config = dict(
    n_head=2,
    parallel_block=False,
    init_std_o=0.0665,
    init_std_up=0.0767,
    lr=0.00683,
    warmup_steps=200,
    decay_shape='pow',
    final_lr_fraction=0.0,
    steps=5860,
)
Each number is 500 + 40 x the weight over the matrix's rms, rounded and kept within 0 to 999. Layers, rows and columns count from 0. Numbers have three digits each.

# up: layer 2 MLP up, 512x128, rms 0.0767, rows 126-178, columns 0-127
# down: layer 2 MLP down (transposed), 512x128, rms 0.0766, rows 126-177, columns 0-127
up126:541505473486550420479434411498571540450552541541497475471507483491440455433448385476499527488572436473541557536494590580502469491503527517481553541373533531392540573461516487487411556489497543500465504527535527452449448526567519513454533499564487539584463502505459488510545494582473409506557409469412474508516525436494551447512465500511489481408538497511468502458495480440536487505562
down126:460451494566523471572447575472565504524551579503506572433520500536513476499452559606572558441528469450584464474471527564350521445544342524519492486484486498511467481545454464432520449486513507544487514511548557478379597532536435528549517524476460382500478541477523439531519459494538452457484525476466471515448512466479487524496489538489471462435481556431527562414505534492564477546442
up127:403475500598517527497537518409436512520474463463470525466524536536509548511444465471472499504537487514522501503458491556453446526447514455446485480499526518490511515413514540409527497521499490484483523483505494464506584504504537422584488538509520450600541466526515432450467568419537508536475464497479540521519484551532444589514472503435501454555556448561611512534458580445502519509425
down127:443399449471502521499501466548507493562538497511509588588481492534524508473531601528503472504513501486465466474472447517438475473476422543513528480501477505591574430470561478446524496522574507497493576480533542440515536453534497538458481453505543516557519507497459437536506474467498430489490519460397519561536509503512489480546452499554536513481470582473523448452525515487542515527545
up128:467492521563497520558558445446520472500534504504452463501507468449587475488492533573503511527524554541520540483504518410534546466516449510536484460523426558492436488520495497499559532488487469489474486509499489585491454441480455493511580490479472448482473476491403489522471574477481510543505485493502469510572538466544537525521478506484555481453483569497518472543451474421550534530560
down128:491527588488524468550537557485460508537524507504520521433484525541510564455553524491550517485598459432475526531562556518456473477467482438497535501501506522524516425532490479486521570555468409493493507491508521459486520499544490512462482462492474497439467543473509540516530509529504530517502519552521577540507526428525493465472439494430500486486527526532558555511408487509537475458531
up129:462570507521525408489536535479520514499500506515460496502587477495522493470525527527531520557476425495501482573528524527463549524459511585439472533514533547480529555507501479526542544539476498481489482441501504544503529550477501474422423472466523493468485494510571499477464528498426563517553554553530459502499517409514444499576578483481518452526529410474504572493570508458539442422484
down129:553476513513445506454417476566539440539470488568470589508508500462521497518532396490569555394539503467479499514425555504478493435537481518571571485467460437488565518499459541495515486498580497547543493421506432502531473520498544554535456579520485481536563477512520514429487545484452513474480529483522566552514476463494504520446552499504526447475531525448444446540475476508452556480533
up130:476426523561537488602486517511490483533516458504501489481535533511550499459460526519520449488463464458486498447504451512454502465561524448471504478526420513560564540529461429545499561473447525458509529413503431520526510515543551456543454509498459560496512598484485383487458437483527518531444527548510500510480475568500437475438550527526457482540546465433487566473492550542501520549534
down130:493582516590494519505494445532429528552509470497470507439496490500479501496455528481512608446503521516459428514499498562500514469462484482575504520505463498472496539519506468568480486522546515634545511494549451543446493567459480465479500519528444508526523528497449528546501489557538484542520451484483501491457527503571460451459452480514461416531463456522497473527502510479564473545412
up131:465508478382538401577454499493516475440525508503484486535570479464476501528458429481512434545532501549466469430591463476479520414435478508506519451564477555490517543484564412494451492482421565456484449516490540475476533531579473569510595456512499480469423475498447484569498456548495496567506537496504450456462562485600491486510502469499501512518553590491495486520481502502510504558499
down131:511547461531506486507538457523555547426493459508469487491486475461466544551414464474489471491455477457547544578494527547481453540555485442532563498485479515551501528552544507517501543544509494468483516475564399497422547402513500443465517548517505394434491458568507534525546543520526517526489562488496528449461555423527511558509504433530518449548476461573519433443537508491566463457473
up132:514506487490462504508429426460501454502528513527495414488641538554526487457489571437486475548492530467505557448494479445541494547539583477533497539510527543438480457492539536433529411522496525490415453539465597579544458469472536468515546438490462428573505495467515443528509527474484512522464535559490460537500444569450470537496485563473521563521472449512491527532451524501580585504516
down132:495466509494560560469427485563531509485601509480542445516525512475506525433545469575494454499477514512594523478509438476557462564460524510485544518535485481513465515503494448539496499463456533485516519498506460492510438471522538484513484503423498471519525520520499493504525573479579508505474482421571492488539558436502534522506400515498469516495482443491401528470481448545553500513477
up133:486527514489517501473475455488471514493475531529483484500495509593536513495494520489569500482484560441424493471445519533516558521462485502534524498504461533538545499548515491489474475530567454493552499517599414525544487459474447467554521507557416591490485458474479491543533496554475472439444566564494536535534449507519501476519517536497572475480522520479471478468462503444498535500394
down133:465443492474485544445504499507501549520601440557513530510445518520425480491511531546531486480543501463567513526535490523490516506472514445439462506528519507474495481507410496434489420580544475523529534483490551500487514465514499489449508454530487465486524549480480528500457522451438544592455476519490477464443470388499570511472487545494540543525436489561483495499509523482530465461484
up134:492412458454538544508481466507495504542486468491484547478488542490480508518467497489482464556494474490516476532502477461501479465527498505478547503535516607513583536563523479467543511491510578540463552464471543465503541495522530498554506423510455495493487484464496527496464528466463456434515538399540514500520525564497504497467558478513563445498542524477495424523430610487489494527502
down134:518490505544492451577582477451564494503481456517502558573484527453505449484476465432518567507474500489436516497433443500383484549517500557529496429491467548536473444498452467501517467547527476507488453491563559526423532492465412486496441468469547545499483553522484537476509443478483502512553523492464484510465485489536428545452488486488471501471453452555526548439498487486516436531462
up135:486526448491458510531517492452572537541503497542486457474433560473533498463537518494458510517520485528546544515536494456513429473488479488490514511514546534503560531499504511491555476475507474409558505416464522527508441466493477483414542458497467513466465492465513472524564525535526486537523511485481459513473513587575506485585493466524501429496479543577464634437470490450519455461522
down135:522463464572539455495547531559567540475547521535517447534454483485496455521452524533432469501451500477505492562554551457533520549538531583432453579503514504513499456513431510476552508555507468518576520471502493537485455456487497515494529523429492489568494451567493441446474521464461504442485485562516561431494491583451447529539540486488504502506528514542507438588536479460519519469465
up136:478510494642503503452515564490520479429487526542487472502527464458482507413525455470483437541536558456459510501565524479506460414559437488517463472569520487472515523528562515477466485511423577481521523499488482484442516495494531471468475541523452516506488525469580477473488509465560534480441489524439476567581513443504509407456448553528566454491539463542464527510468495516529502466490
down136:465437497507555501541530520436438506515467510520501492554524527513450480511491577534506545463496554482483526501476512533524610592512540526505467455506458549494544570456472488597451534547452546453532386492527534451475471520551551559465534501500467522489515533512554534561433450550429477455492484500521482556479481507472524476521524463476522478448512552500457482480542503601488522555438
up137:476525501549568564594452532511525451516535544434529505574488534534441494569541497546450576557535457427557512486537464446503535484494457489498484593488507516523509501481488491528440577481451433484492526536494461465466485551528550479525549506504515428472457447508497460403520477517433488491496549459459519445510518525465494459531543482410477510588487476537547498538573490459502505529474
down137:514478459502533584477435468468446523508424444485433547466441456522486484508511479541461553507517477440536549460457501447558521526513559483504503522485392590491514454524503556501422512520498581498487468568470523538550500473527472479467497506483480505554525430559565488444442501477516514465495496484458447365486460552421554552463510539496530498520497481510426507529508506519550545498525
up138:421559426474504487529484489515443472469481482492465468512545441497504493492535491541544522522554442470448522541457554564443502491562499522482473514438507452603491484535568424437438572478422470465495521479527494546554550464602502532472435488487438500448431443505517558461481475530547551509454505513491520537502484505483551553482538503548474540493493504415566489470487527476491589539504
down138:547584498512482498454520473474497481503503481531416575495505398416486432480535454511494490582559493497516436532474555484412491477470478574499480494561511549479513519493500438442526577492453543499556547512485466454493506507496535475484579442538490515503408477475464610471449463408462484530522512511575605501493540458482551511528477587470450513512517428540492463502520468517496556551401
up139:530485495459484464508426526466573491511551520542525495555519498501463480431500453459459443566484521564519471501489487552455504588493525482483466499490420513533519500588562436430482527521485480517466442473521553548495486507490458471428496517524502501545498496566480495501513472466443518549514489482527469507548528467491561472505468504498483510468491505531574533496523595522560500513434
down139:396483515475478474501482529504519550461452482469472508448519461549473527577518522593578513538495473503497586519468528522522507516475413515408480506459547472498474479515493535515506482445488602540468504538520488498510518557427462473488417457517548542425550548507481515558489472501480557460520429486468556507467471524420471409482502463380510408546509543475410539483504474549462523555496
up140:570505522509525544466512500500593565464495494493438516514497500451515451409491421507579463499468459482558502439516489497542481468489425518533494459487477455467478485556582471579516496533514519525569497497567537497406483496519500499462464453488495517510488574467520468534472534464465492477524508513418535513491482440519522510428568498472450547462482513456451512497486526511547500502534
down140:526473485515491547482422445489476487526475505459380563516481466510515512539494459522510484483500496508516518512489466472460543552539538474529503486556513508495436419524564564548437540542509549465505525515470498579497475462510529473504466440508527510454476489501429545580569516469490517455469561509507508450499478579522460499525494532461496488540581522467470455454455495538519481486499
up141:417447499487517512544525439496532525573523404545533455492442492485524497548487525527540539465549562516521520471506467468462459433541486539519516457426462502545500545502490487468448513464492539510541571468487513531539517443479569517457617518565494509509507489484418450455501502569451498469448491453478472536492525531508499504472514504527544428564473541472579442485512538459449487446575
down141:561537511430437431488440575543509552369485478501443544543559536474503447490495450516512508495398449574530536509477554518529426543485541559488517495525528502527460527490468499491467499505455402514518516571576491505540490535480458495519550491516492539564578513526542576473487447539448475481492382477532438465476493463498527512445527586481548497502512477475518535468447450459504585484476
up142:476483484413594572430552443543549458491511517514517484531509547487541590448473543542508536526491513465539393516468443555597451512456416523438465552517493495585518589455445531489559488523539453487494466526520488528494529482430496461500542488530471547482455455523479482553463440485539479507469529474491551473514476472403492498536586504401552416490479502489506470588502513462506513560480
down142:483515498469489491576474495507432498530515501484543500487506465520575535434491488444523526473481547433531537497516475513476531453521576473524503487489491525548490451577561521469473464599504426463486472469470434584508492515501462416577495506538571518436448429533522523421580530494507433493553524529431462528444528430523493470509464494538500473542533536443492520465461525526471518550469
up143:453482532446566507543532542489467542479525434442512460470602478486444486403528477488504458464432524504454464507521526488455466525516517510463544474513530465525489527512507478589572587506417459483496494426494544487582535460518426411507460520508482574488570521463528474430596541438526564499527452502456412545497484532483458561470542442476499524497488442564449539529477510541492560537482
down143:522419468518438511547523458533426446533433499531478543523485467458507525520459459476509519475504612442434451430498531485494576508519453466487455416478422526481507462490461525502469550533502472544537391440602523555462535520464513453444478542533518595521462467451512438561495510498425503466550455519448434506468487418485530456469492483564501460535403503550468482452437435412518554468478
up144:492526614504569531510501474538487477498456529575534480597478507494550424442485439502487469477546507474426541505466501468431531530436572493470516463516492483498550454493489482535514508538435499567559538474425536497578491534534508491471455483491497502466533537467465431482550505437445610540465486558496489527544514498546505523510553533462476443501504482572524434602479491452526432453614
down144:542436423523512469556499406485502596546628604481483536487502516560478447462536477495492459532495492463505436547481543491472417504534614522536447522478532500553569484456428500506514486546497556480444527490445442451412525498471496493489579455479499585525435467542523475518487448578554434493544540466556469441501497567454491601440517518491537504524506474558550497543492542554556443510415
up145:505398484451506584467494471502542500547502452472560429508553475480495420486474481444519538467457553437460531596473416520451489457566519523495470481540492536537514436510520484510536512512497511583417473482446537528484492433519490422504552467520490512476504474588464526369520505521491480541460537439517456489397497488513501498567537460521517473530451483521538578511503483501522507507491
down145:470482524523537591475471489506495506496569544527466526519507528500452484542523527510529482487481555502502490539421421500509521562475524476548536527447492548496485488509491472538501511541447474443499503507522531529526476561437483415499491435432473494502460552448475499582586502479487502502555473486471485537479509468421493437551508485468467545497547548551484457472434434525483597545468
up146:475467431550508465430465559550485498499484558475505521514507494496535467546454473538492469456481506547503464502535553522473537525521439574501476571495552476553518401492412547592616520483554445484426466498535508473478545554553452527551593437569501548519480402452501479543458491447516518479526434476553474480487463548484415487490455433527550391435527489430490494479561517521462476505499
down146:492473591586456514509386459485548438314455545506491497596584504564543523431501561542472549510532510576493490516436525539556464521477499506462443508460517489408445479532431459542545490519423550571477484537529494519517446518477537460552445439470420534551484457426482497478474420472518595525518571520483508531565501457418471491496536543475540475384512532463448488446530511493535549508575
up147:520607483521524456494547496510514443424460420452445460510449479430509534468481551489416530557480443492580472529468568444416448462462534499525471504539519493539548541449489451530552452565508502515497548452532482404554591504481461458550503445495493511473501517528534449482566529557504527472467504561538455472475468510561436495510511534431501503541544477482573488474520597509527489441493
down147:588515486468455490525483459433558475373496441505549540510550554531544532423505517540504491507505420509410526542486508539440468473436531605426512504525534497459414475528524479503495562518428452393507449549540414431542474488484491489457491542622504473500582444563510460548477545478436520467546537460464437547447399453464509527545570470423466560453493434451567508550533535469529405484532
up148:452478519570501447469453459485524478509579543451479523554526423571566458518569511488469506565418489582529522475485471505460476499425494517540531509516484530460488432444450409562530533504538543513477552465553464502516477540472534495478510429508498599471502493466557428443426524544513508456512447505539462532578427498540545515471426481533489531496498525475512538574570468518552443542487
down148:515436475558511552521514498444495506484453505434477545519500475549571478512514510503417616457538424474488495458463534489451551481517513566549520539518560475493421454507428569503515484492509473524510593494539549492476509557615507546530473520449584513507485473542440519584513531478476536535461449488456475451476454534478525455467483541434567437497433478466535504593445602443503508494477
up149:441540485531572467525514396464475487574505501471508473467540465463435495563502483537528483512464552447463582489507501463520475456486526523392432481476501595456500509558518490466437456502498502575458459468445505558550569421527485521507473529469511527475506551484527469427567498563527487468475564535518458491468474505502455558470486545525504537491507476481510475471502493484500465475445
down149:526519492531490514500490512539498567424521491503471457521524513515516557513523543447494438535486519509462486495485547489511444548514529517499499541476481496495400516490459582504507423551451443500575572537513468521509479539403528420536510506421499482529458425540500510535496518452535468496488505455527473538476524477512478544523506519448511569534592560442507480522506415511540510547412
up150:545458474521530520489558583449524569445555439441432551531461520551469536488476509454456525486564499497507520493602467415504444451452557494492508458452573577406489579449515540511498479577509415541498460436404489485503521428484457494491511392552475504567508486522487478408455526476402522553523536465468484521511537500549438491499439507470566488471499471531480531490474510498433464481552
down150:509544454484502519533431463505587574498498495545493474519568539471527547532447500485496545546496442457557443498468446487516516490480414496483560538542488452506512497536525569560419538479520445465523504481524441440485425499517491435489508532464600547498410528475519485517460400486429525480499505524533480484480570548556522449550480534453416488511513532555511485537608409495598528489487
up151:489488499563494484541469540539485576488552537479499474469518563501526550509494531511534481535457454512436490474520474531479531541468502445477577542450466489568471502437490500462520532518462470443498458513463500536526494541508485491515461524557535485525455488467509522555526524421549543547468489508519461521487487563495513532492447437508381460467472518561518485434562466494503469561490
down151:391497527494471494518509502487511454511475536541486499527421433490482512414527463443571521477455483498510498493466499439513539467492422460504526497552435497523509520494471485458526459512525464492532512523451487482533529515492512499570531523478481492501497472501450539458536467527447515485519470499456518530506535476489445508479528425469538538525476518419548511446511594464448445527505
up152:491510480527512548488440449422496560460553488508462544463465523465501493439542526506494549543418488497468557456501451507461472561540515495492504527499503536502474471558433501473493460541504487585523500527523548496408520442512434446581514466438530466437439482495525513513501549411492544469480514492489460431476448509521484519578508459448538507525562524554525510510489525547541510480508
down152:537558505475543503511532476549447501564439507471478487581460505447528453563443501490540533437468536512514548473597511437479538447462500531489485467508550441556553513420435394485496500435452574543523449481498476523506510530495511555500487509522499552489490447482531530494452472523485459506522477558418470523519492530509540440453535509533502526490545541509577478440451504498426559502474
up153:509447517496548522447455480525458493464479527533523444465564461447586531549502501544503556476529452405542476507478520591507481453401488518476590517508560473488410492498495447493437504465467407540520596495502498419446548468522448510481436526551502538458527578474472532524452516489520567507414545449509509522530526465543549539500500463506485496478485537496547525500533565488575497508448
down153:493447523566530499551519456566568475449465473554414466513398457541412509446495445469518433505451514547501519548499474498520483549487493481483468475473404467505530507604509527536500532479516576505493456473468494569584445490449603554540435508431500408509462419507555540421503423482525445496523484532512494464516525481490432509569555478525517519496486454506502501451472463469540448487534
up154:490614466594461454520492571499443537402466466532559488502531499489569468458504530514400447394458463447649520510470547515560508462488554564514460412515449545547401442636495654513561478415546478583520492508491535554527495496472519505474538488518510468501513499495526520463550505526458504509512509573455562521537567558520472429598452496431462514489513559499493435457520521521430545509506
down154:409509505487602498499436487499469519358497484497514505458443519474513550453560537436549479439430563530568536515510448562535538475449484528426498397488446482462453514549495517519556507485468442491556438470464496509466474514556535606554500495522503527483469485534472473461488513567537448458513519478524508523425515457499523453459537428388462576531460577524431441549479506538455493516499
up155:445558524540452477491515542465544432493500503405550426535527506443481565544469493526491541531566505489445517513529422490431506531509426506466444546518568531467571580509514520451493496498452529552496529479473506563595470509514401463492601629509530496497544486534547397517547520567482473433543508518460457550515478385530452490442573500502495456470452441492501486478511454472529525544435
down155:511465514463438496520439444537405499530517445458398585465453456480426567561463531498475536535466492529510478479421617506476460482502516480484534548476525461479511530502444515460528558528426477547488564445426428497494485503573469455488501482445513518413430529527486489523557509521539436462520464461445501500521501519444518482536482467522590490460605561557509540542497521536495493510510
up156:524508553563487469477506410502504470470524492511453559526459493478467480517487604539492483505501439402547488511498483431451527503479537497532564465581534530492523497481431437495492430546543397505507519507573573517532460546508497513457462493516409374535536484497495439527495527395470515505488472516487484580432483488502539521483533458556461439544533461552467518505536503527496540534509
down156:528549554570532639474533479504563502464488562495451471476520501487536474483492467577486486544490447471469457528519507454501505505525484512543528528508518494479591557435547518517522496525472452522465498498526456420516544430575553477558425391469492448483469469544551504455526525546497510438453497528483459492566414579430480455515455483526495384446515492524514471541504470504558495501493
up157:540499414405553502412465499587498492518506501543580506447529440553504491498455586502558532529462492450447484478496490494508453541494527564507565459472428474457507483475468476482514545471458521448574530532481569541494521480564541473407444584544530520596541546466503471424483528523434483471515480515420502523491472489458457478478562563475519530459474480408543535506457518519470531488565
down157:483541504468501455465437566492552535424456473564495497533508493529539507465536471536516535480485473484477461439467487472462511494510575546519513475509390533534486495509438555428442575495424501464472544562547543575481506506491498434490495479495507489514508474511515420518508467469428530498508538564470528531611557403471434486416485515542467478501529521518502563443537512564490494511549
up158:525482513553475416356460519479544455463518441479535495443546434446470470569476501542496466525464465503487484519492483499512533431483456500496554539579556508515556498391542471517420482447528474443467416602502560524413561463570493491487548510465459475479504485484508520436521559493528518541433503403562487484459535496480474475491523492475556430546540447535485513480518531464480512527524
down158:465465542473533548509491415447485565454583535522468516526489476535438486433578544470526514520475461559510534427486448501527471484454575514483535570475466476556557483406532465552532522498451548498490553468521466528525490432535507603428486454557440521502470467460439559540481456558462525544544449463427552408578520497464503533469453536550523516539483486543492502501554430495482497436548
up159:473577460490465549495558539435499467576491505463500483553526467509535526475456424466403541507510491553535509497529498524479500538439479568565456518516584475518561579492517574462565488515555485555447529576545493512412524469500471468477500475476486533522456581504499501460489519508427518505504538472565447442508445624590468490490519511486547462478447430498482457535455498482440419475476
down159:458489502452474513494492613466539487499532485424454487530481545461485507482502538487536508561528504479519536584513618523361384481507438515477464465538497501477380488523484523481443505498478516515483451542498556525522474542457547484552461560497569550498482492492493475471455493554533555545507548532567380479498430498507447473502418542470498508489505527421502457505557516490485481541475
up160:478496502456501456459415480536505527461519507519430581528563529552490561461572506502454455509494548486520523493426446503508468587533463430543540492533548553503546546510467449542468599493504464506543486559482519555502492458432461527527515445514515515440496537577564563564488483496511439520464569445480505443506550498507486430391547494517418462497472513507481487491506611480487513510401
down160:535517471500542569503529484535522490597556501588496488485508508470475573486523472520554508492507542477473496540590529455550444500482590485526460565476487427571478529491565460546557427477531499528486442446534526438503409481503576491504487522518470505520512527457478505507519486430538485437523466484495544538565465449477548412492447515450609540511591489476459502484427457512440564550497
up161:474469411528556530459508484476564544484533524514566535517559501576504533517426514532507479566531483459462487528498530478591479407431471413561452492559535448415402499487581471540463449461477547435478528587449481522514528516559487554466529505494462507533496504444574513494485589515510533447497502504497460585447513446486505499442519553462474491504550489457467513470501558443505571489525
down161:479504502518531514504482514467561487463513456492496435402436541456480459455534446438482497506554493519442507602534491469508454530480498493491460458514528489541472545481441468474479534477515444497459446502436511473516462520436522488535439510539553455514463533542515564451532534489555458503519488608613499457544495513455437512566502502540516599597389454513490518502514489521516400480446
up162:443544437546540463465480470517503496476513493530548445504478432473397534612514538504545511519558502530529460509485462477526533482529527506505530508501539488390460421473530559564512424498469488483546496562481464454551420487532548503532541463576457515458490470477500514473491501547499506554507539540478481485476539476509467488500493439458528486489593488527504524456459511406455494484541
down162:475429473569569519500480503509543548515614530525528523579534631515473495493535512514475452493466507502479518472489481470478449512508438535469471501543531484525540515518527531545523472454509531545441566516505556483524439539496464470490536548540509510605488529520423482525508518508471567457513493482422483537447448535515548463481542543489529588452476501516491526489466515481512567461512
up163:476493586521486414480538483508548453484546473615506417571509547588596575489600485546475470538416511479511382430491485462554461457465504438425457519475441486607512496531517546579478443535453587482441509514411489508523490480558476408533534484441445517462502460514527526527424451487495481500484497572487557516559467482506571529436516510512517413535500533582437589556528517454506537564483
down163:497471457470542516498385541544555572458558561474628488455557522418428523449416514497591469575473490598509513478543588482505498517532533560499531473466576595453488512542516481499543551489563410526506464518564522532500410484434575465557507536570458443535470449542508470394579572543481543533549493537518476506499495477540484524526514490516525487499569444443493429509473479491443512452518
up164:560504507474469545607528526553506491504498470570490494507530555584550479541496464529461465523514532484500485518526532543490505463495472524469471421518441548439537507471467456510550575505537472551498462501479519451446431574505464490545516489417445524443470572458499525423490451575468485494526475510481513483493529477470547546497533439487533504490545543462492532506435486496464517492472
down164:438565526497582515481466502552470500462572521557524514450524535554454516540557512502500536468491486493517469580527487524535512487543526458536557510491539528439517497540550548550488467496479479512478575574492444516478469504534463521540552513555491481574497466548526499486493525452551548507449482525533458532425492542519508518471550563530493532565475506445439499481500514472493503496532
up165:486584554537565386491516464508395507474439526566543536589496405469554526478552398455618481519478475486475527507542518433489478414416481661488625466455495512449530470440497509491533558607447472516520476531441473540560524513503439479509533477451512547422514616657594570458535518571486565406487504500424499458632507440558473507406478547571368458462514474529420462596538482489515480531403
down165:508580516519485493577514495457369489535470448598435566553475494441530553429503437425464549534488576554486477547513508436435510527458522686441585517497489505418532621523461495452526590504472472489516631542555426502447493442475420387569420524605522574372643486538567503410487502553561720453448376394556455480509364570530559544611588489554397415570573393459443633604489376461498478516436
up166:428462435480511410472486532513455478543463510471486495584533527520544532536433515522437470579509515488494550479504515502479446493549491503500473528480561525518503493545484519519481509552480493466519498493506496477586499504499567512438466487479474520488460452499507444553483565493528480518488506513480458499419451549490448522487495592495509494453516582512524469440467498489446463555479
down166:496500521467568526469531442539463475502453476556494547518510457477454460493538478492479549580508506450486548518503532426475570478496477562526484513552498508466537496511517460525501577484501522428470501535556442517504495457475542530483432543504437514557451489520453546526501523556534514525504523460421513490524572449464445504522497513557500516514527461459478502524497541467458559508570
up167:535472543531479432424458584559514495530587488442496532550556531511481522470521491417469488538462548479527458520540521535483500456477496454510473471466515568476502519447477504453553506455507489498527472456446510526456471540535463523488576496482511509471508517467505465443433471491454495496546500475455523448501499486493562494479531469474572515464501502491479549492503467467492456536492
down167:525489458531509489429429517561457518498512444443428515503517485482502522496484498472479482413416543550503553460509485532523511463500578483523521484517518539491519510404533527482503449496508477504496493485493478499538540459505489527577514550538517476506527416464446502457505517487497500528496489419559460517457461552482507408485499454479562447437522448442439531487453372468508578455519
up168:494505486509485525513521471491487492474513556560494501439532464522484504539524522520488536541507464448520528519492585504537503417532444541496461520502551553541449511529474489465481487477411495503481512524476468472508485508503515506502498485512509477458477510518450484501505495484510518502444572501473483561548513496503509531461500500516530469438513595533541582508507475464490502491463
down168:497522450477472517551509480496430481484470465469511504492502499515533439481503527464519455428473473523508525513517509559496505531530510498500500505524478455530536493481543484432484535448475513492508459432497509490441465496510545523484496518494484467500491470463557555442520532486470517472519469564487560486477493530540561520491471522491447516464427417468533495499479508482573444549528
up169:461447489530506511551416463466511519542450484486491467497483525534523547504486464448472541477523490582530487444468501589458520555448495442500458475448462472541520512546475529563550545497533488527494515420562467501459514448472439453467492556482478515523500525533484507482550476438523543531488521510491455477530467494462507541497459421503506498462449557429511592532471500514565499530490
down169:510468534471508491511579601494560489435496505471518563529454507521470481537463497509536496482581455434485568441540471490448477519556525480441504567558567540523459492503462534561459478527423498488483522512474511492434511536551514526500488473483579595520590540488497514482462512471498534483516470475558470503484482406485470491451472474521490482457544539481465551513554465458503535520459
up170:457512477502537459490482474535525564461475554527506519494495492500448453568460523502486480474494470479546557554511525536457566506500497548551473450513493493554458487477453444557505491441436472490581510541549512498536535515450495491527466527474517493482491420415481539513430514442545535503389461540446474509461567519456541533487437502545514508497497562500490428485567570485469527529428
down170:477526482495571473484515471474592521562504425502502483533520497510498558515543467510504509580555520533495545467571465506440437452449502447467497461469518443514463424513527457508525456434560444478442553499496498434479502456470529505482507463549560521537501597489602492465548436484449456550596552486445511530466536506482473506517525526506477515441466524467503555509564467503521508530559
up171:519470451544518467456581514522480507500528465552517448481515471566530510453485514462495548523494518601477541567523499477448492551533480596408514559514507450458481483509559539494527476486428470443501455552488499462427510570506424481487511546547478514530485487565486513528485537541518456499449491542522462468498471486521506501518414504452489517504463573535470473549547550489448468508495
down171:492556531500515487517487514511531525478466420508496453554553541448533480524534454497512435460512547473487460480554450499459530494506512493445498549456516482503487490550564497524441506583455511456532493499529429476599479479549505531545570433465492420521574420555563405509478509519519434520517447489548489477454526519470460508505519486540594542491487493440479456536510518510526445481489
up172:405486485498503461504540511560418534547462397495454529469467475430562414506525461543475498517537479504497552498492522422469519465542596452449564516550467564499516532444475575563505521514495449527511454515485525564511471506491479477517550469453485480523468563538539525489543476455474502537456449564464456512433505547533533515431478373541507441488547529502510531545481530481560454492511
down172:426457525520502538554447495474547532505500538536474486561555459583458510503490540476481489547468498531489488457468399490513479515522494507624478497492498490475505436578598502541495540456535525515527573560609496560459562567513532556539510477541490576514540477517480536578461506555511546429541473519516454543441409497442467546529583508539492486543549514533509423526459500526450547473469
up173:501484534451523524520535447551428537454531516488527440469494525494505484481534563512521511556486463453481578517521516567488462500484438491498459472517527550450503480425512529471555552552524451450507468527524631523481548458453497526496584463529479511473480404491410632568418504532445529497509568470492457548455480484455553428505564401434481509517510551475499461467512531495532518510499
down173:582449426583448544478486458512480521533524507522548411501462537538487526511519503469452486478410568512535459523619544444565485432385611505519527479514433416520528467464536547510522448428487510517517486437491465478469450435510502497493545548529448541555437456493537547496424512572483523528515542476489428453573502508527497527494593538468516435559476523481477567488511478610490617560571
up174:474476478499498465525437494515475479482553521469394518421516495582488447423490506450558491557486544489537522522494481430506438524472506497506525417558421547470459522545519500456507519553494509464520474506478473461483519558523522465464514502493463520560493575522472473429492457502552534490587539520479486450470462492443472488593548480530522481498489492450455462469522563517474506542618
down174:567497503515443517492485460468505515483504497484460462518468488535495517508580484479468550470505524524442542481510537546488407498497540474559480419556498499480510460477499524472529596551504455492548531453504462467497511539470554526385483549431486523570465552459468509445535575438519471494472528544520471538530508527483562530423559525561504458508505520488536362526505548522474420521534
up175:481544480510486523533417569556518495476413513496528508482549546517523542438519533511556464459469545519506496432448510500505454572486476453447538541489480493540482465546477546502485458459423425544511491475455507539530555458517517515503500516484480467481478494498442427468520464521495507487497490528436418535536505513498438513566469553518501485474555579511464526472525479570403548583534
down175:505494531483494468545472513423466458516520471449463478507480549511503464433501562485469521478454522507493521507484445448491495425555490458496497528535507460434527529473504492508499479479526504500562519521498515524468525495482479494487444555546551526538552468487511510541503513521485496545525559464513480562442488473521476545452520596479516490557491486543521497536575452453530495454401
up176:495505523494486604512494550517552594432507513565443525505552521578461497502484519487488464491485583472502485514479436490511450560476465475584573473503495479509485554490545508426566452514519508479474518494490535590499501555464492469487503461509482481498377440535473536534464464502477477553549519487501498485565440527508513511462506429571506462421542425485496489493444494466412541484522
down176:563475540436420430498505537492522459465508468415459531543500529484457528572491490487396501505492460514510510480502479475455468490477530466481570549539529498470499505502543511403510501477477470534574518522488478514496489526430476537536487499468464481437490537525534549460560515558484565554506503498513469543543496561481449460543475458534497541455516532493626439507503475493395527485509
up177:415493457521541469506515454471504548520529485511500519530489501538534519484600612552520466511554497542487549415462490496497532500538528583494514448508544424538499462472486494516514504535621476455516462539466473532483503435502444464571489525489499444493433469467474531554483571474467473454491515471531405521535498487537470498469528564417506502504541559510512535524537517460490562450515
down177:516501548505532538497522476461447487578523519552495540418513473462416545499548489548511560500529502447532488498461501542488526518456479400484561497490532524510493488531453467481461494488460498496483558530447537498523511456551497507486485469514573506516515566468522537518527505515511491531529415434484516499490543546513507465534518501459463497470503539428471461503494515506541507571546
up178:448440486556557433436430509439503527537492494513541504499514520500469590478499540495486475441505533547456460515467490587470492485503501501453496555505487470538578489502538461493507512500460412498523450397525516474500513500528457483548543426497520479553541530592535498485474425490513434520408522536514491440484446580490506430489530466424543544530473501522475474535512523486473496478569